python train.py --hidden_size=192 --num_attention_heads=6 --num_key_value_heads=6 --vocab_size=966 --positions="learned" --attn_scale=0.125 --parallel_block=false --init_std_down=0.0 --learning_rate=0.00214 --lr_head=0.00825 --max_steps=6795
Each number is 50 + 15 x the weight over its row's rms, rounded and kept within 0 to 99. Layers, rows and columns count from 0. The size before them is the row's rms in percent of the matrix's.

# v: layer 20 attention value, 384x192, rms 0.117, rows 324-330, columns 0-95
# o: layer 20 attention output (transposed), 384x192, rms 0.1, rows 324-330, columns 0-95
v324 098:52 41 54 61 40 46 46 77 53 58 58 56 47 31 41 97 54 37 61 64 30 60 32 69 42 27 44 67 38 49 66 67 54 57 67 67 23 55 52 53 48 36 50 35 31 39 65 46 40 34 59 43 60 44 55 81 44 47 67 54 69 52 67 44 40 29 37 32 58 55 46 56 14 44 49 36 55 42 62 80 75 56 68 46 75 60 40 47 39 00 61 48 43 20 30 39
o324 094:56 84 45 31 26 64 32 68 84 51 51 46 50 21 24 23 57 28 52 44 65 79 72 48 33 73 49 43 37 51 62 53 31 37 51 52 51 74 29 29 40 51 63 32 55 44 58 51 54 52 55 64 39 66 45 46 62 78 33 66 44 34 49 47 59 50 42 59 35 62 50 41 60 54 25 72 45 80 46 30 34 40 78 61 28 29 51 57 58 68 23 60 59 62 32 40
v325 108:88 53 78 74 74 53 67 38 34 63 30 62 19 37 75 46 50 48 65 56 32 33 67 62 38 20 63 57 36 33 45 60 46 52 41 53 63 65 53 42 68 72 58 40 29 59 34 17 56 44 51 39 55 59 54 41 22 57 59 78 50 44 25 36 39 58 52 50 28 45 69 64 38 27 56 35 57 38 76 48 34 13 64 31 43 78 49 33 35 57 45 48 45 44 59 42
o325 105:26 45 44 19 57 44 91 64 58 31 38 37 62 42 19 34 62 69 36 58 48 60 49 59 42 48 66 41 51 53 55 72 39 35 65 55 43 61 65 51 35 44 61 65 55 47 37 50 77 66 82 63 61 40 67 42 44 58 53 59 48 62 33 48 85 67 37 59 43 62 28 55 33 46 65 31 42 92 31 18 55 59 61 60 45 62 67 73 47 44 40 35 34 63 54 19
v326 107:74 67 59 40 42 54 43 64 76 73 36 53 52 36 35 61 53 61 74 57 39 49 60 46 57 39 43 57 39 39 61 30 56 42 40 62 43 62 47 59 63 70 36 30 78 55 16 33 51 44 36 45 42 41 55 54 77 64 68 17 56 52 57 59 43 43 28 27 25 58 42 45 58 68 24 46 37 58 26 56 71 44 36 69 38 59 66 39 34 76 53 17 56 61 36 57
o326 108:58 54 44 72 50 64 38 63 29 65 36 16 72 56 40 32 46 71 65 19 54 54 50 76 74 37 52 54 36 24 71 80 32 41 80 26 50 53 57 27 46 40 65 47 21 35 61 69 51 32 54 95 57 59 65 36 44 19 52 53 33 54 37 32 59 57 52 55 83 43 49 53 45 58 61 56 79 51 38 68 48 43 28 64 51 29 41 35 75 34 48 78 63 32 42 39
v327 103:52 14 42 66 55 42 42 24 33 50 51 58 43 33 75 48 45 64 45 47 36 71 21 49 57 16 54 36 54 66 41 49 39 84 44 62 44 53 37 31 67 45 52 45 62 50 05 37 55 30 53 46 45 82 44 23 63 52 60 71 64 62 45 39 57 32 38 25 30 72 40 31 62 33 49 62 58 83 49 64 54 52 55 48 70 72 49 47 76 64 45 72 50 45 53 39
o327 099:35 39 56 53 44 48 67 19 36 55 69 57 68 30 60 21 54 40 36 64 44 72 49 67 59 72 50 60 59 57 54 50 43 46 81 62 33 63 71 68 63 29 35 43 26 43 70 22 48 51 42 47 55 55 37 49 44 65 78 53 59 56 29 45 51 43 49 54 71 39 31 48 64 64 15 37 74 70 46 49 40 63 45 52 58 44 54 62 39 66 62 82 43 53 57 76
v328 113:58 46 58 11 26 66 66 49 60 30 47 68 53 21 56 58 66 69 64 45 48 44 52 43 25 48 67 47 25 48 48 42 34 70 31 80 45 70 37 32 37 39 45 63 28 52 42 48 83 56 45 43 45 57 63 48 42 50 53 47 42 78 25 60 69 48 60 84 44 82 56 40 50 36 61 33 51 55 29 19 66 29 40 52 63 25 60 44 44 32 56 33 29 53 69 54
o328 111:60 55 45 51 51 47 65 42 82 57 51 42 50 47 23 47 50 56 57 48 30 66 47 55 69 64 35 53 57 82 39 45 69 51 52 28 23 52 39 52 36 40 46 43 46 40 38 64 70 50 42 58 44 64 26 32 59 54 85 49 74 37 59 58 69 45 33 49 54 52 34 60 20 51 30 42 43 61 82 57 28 51 55 31 20 42 38 52 44 37 65 79 60 61 63 18
v329 106:74 51 49 56 33 56 27 56 66 53 60 45 57 78 61 51 72 65 45 61 62 42 65 35 21 50 64 91 38 42 52 41 59 51 44 46 63 71 31 43 41 66 44 67 62 26 44 71 37 54 71 50 63 73 37 27 57 36 50 60 73 71 39 64 29 55 44 21 65 26 51 52 48 56 32 27 78 52 68 77 49 27 57 52 72 43 53 50 38 37 48 62 33 48 29 64
o329 110:71 37 40 33 18 49 72 59 23 39 34 70 60 38 46 58 25 70 21 50 55 47 44 56 70 60 43 62 45 53 41 69 30 20 21 42 29 54 73 43 58 74 88 36 43 59 56 46 51 59 49 72 65 37 65 69 45 27 40 74 45 47 50 36 73 47 15 64 51 49 38 59 71 93 52 43 43 20 44 47 70 49 45 57 68 49 56 55 39 63 61 31 58 55 50 39
v330 111:28 26 47 69 43 28 35 34 37 51 61 38 56 68 30 32 63 65 78 36 73 45 78 34 43 52 68 50 42 46 31 64 52 46 39 52 55 28 51 70 58 29 55 48 17 57 42 40 61 42 57 55 63 46 78 31 79 36 37 47 53 61 68 35 43 30 74 46 32 43 41 61 71 33 39 65 57 70 27 26 35 75 38 44 45 76 54 41 61 37 71 18 65 38 67 71
o330 113:56 56 26 49 80 97 46 42 46 46 64 56 69 32 24 32 58 29 57 58 41 51 42 59 46 47 53 37 72 39 58 69 72 32 55 70 61 42 38 58 44 54 49 64 48 19 63 46 58 60 36 49 35 55 60 70 49 66 51 41 64 27 39 58 40 40 51 37 31 54 37 33 50 21 41 72 51 55 52 60 40 51 42 63 73 50 81 37 50 30 64 49 18 64 59 31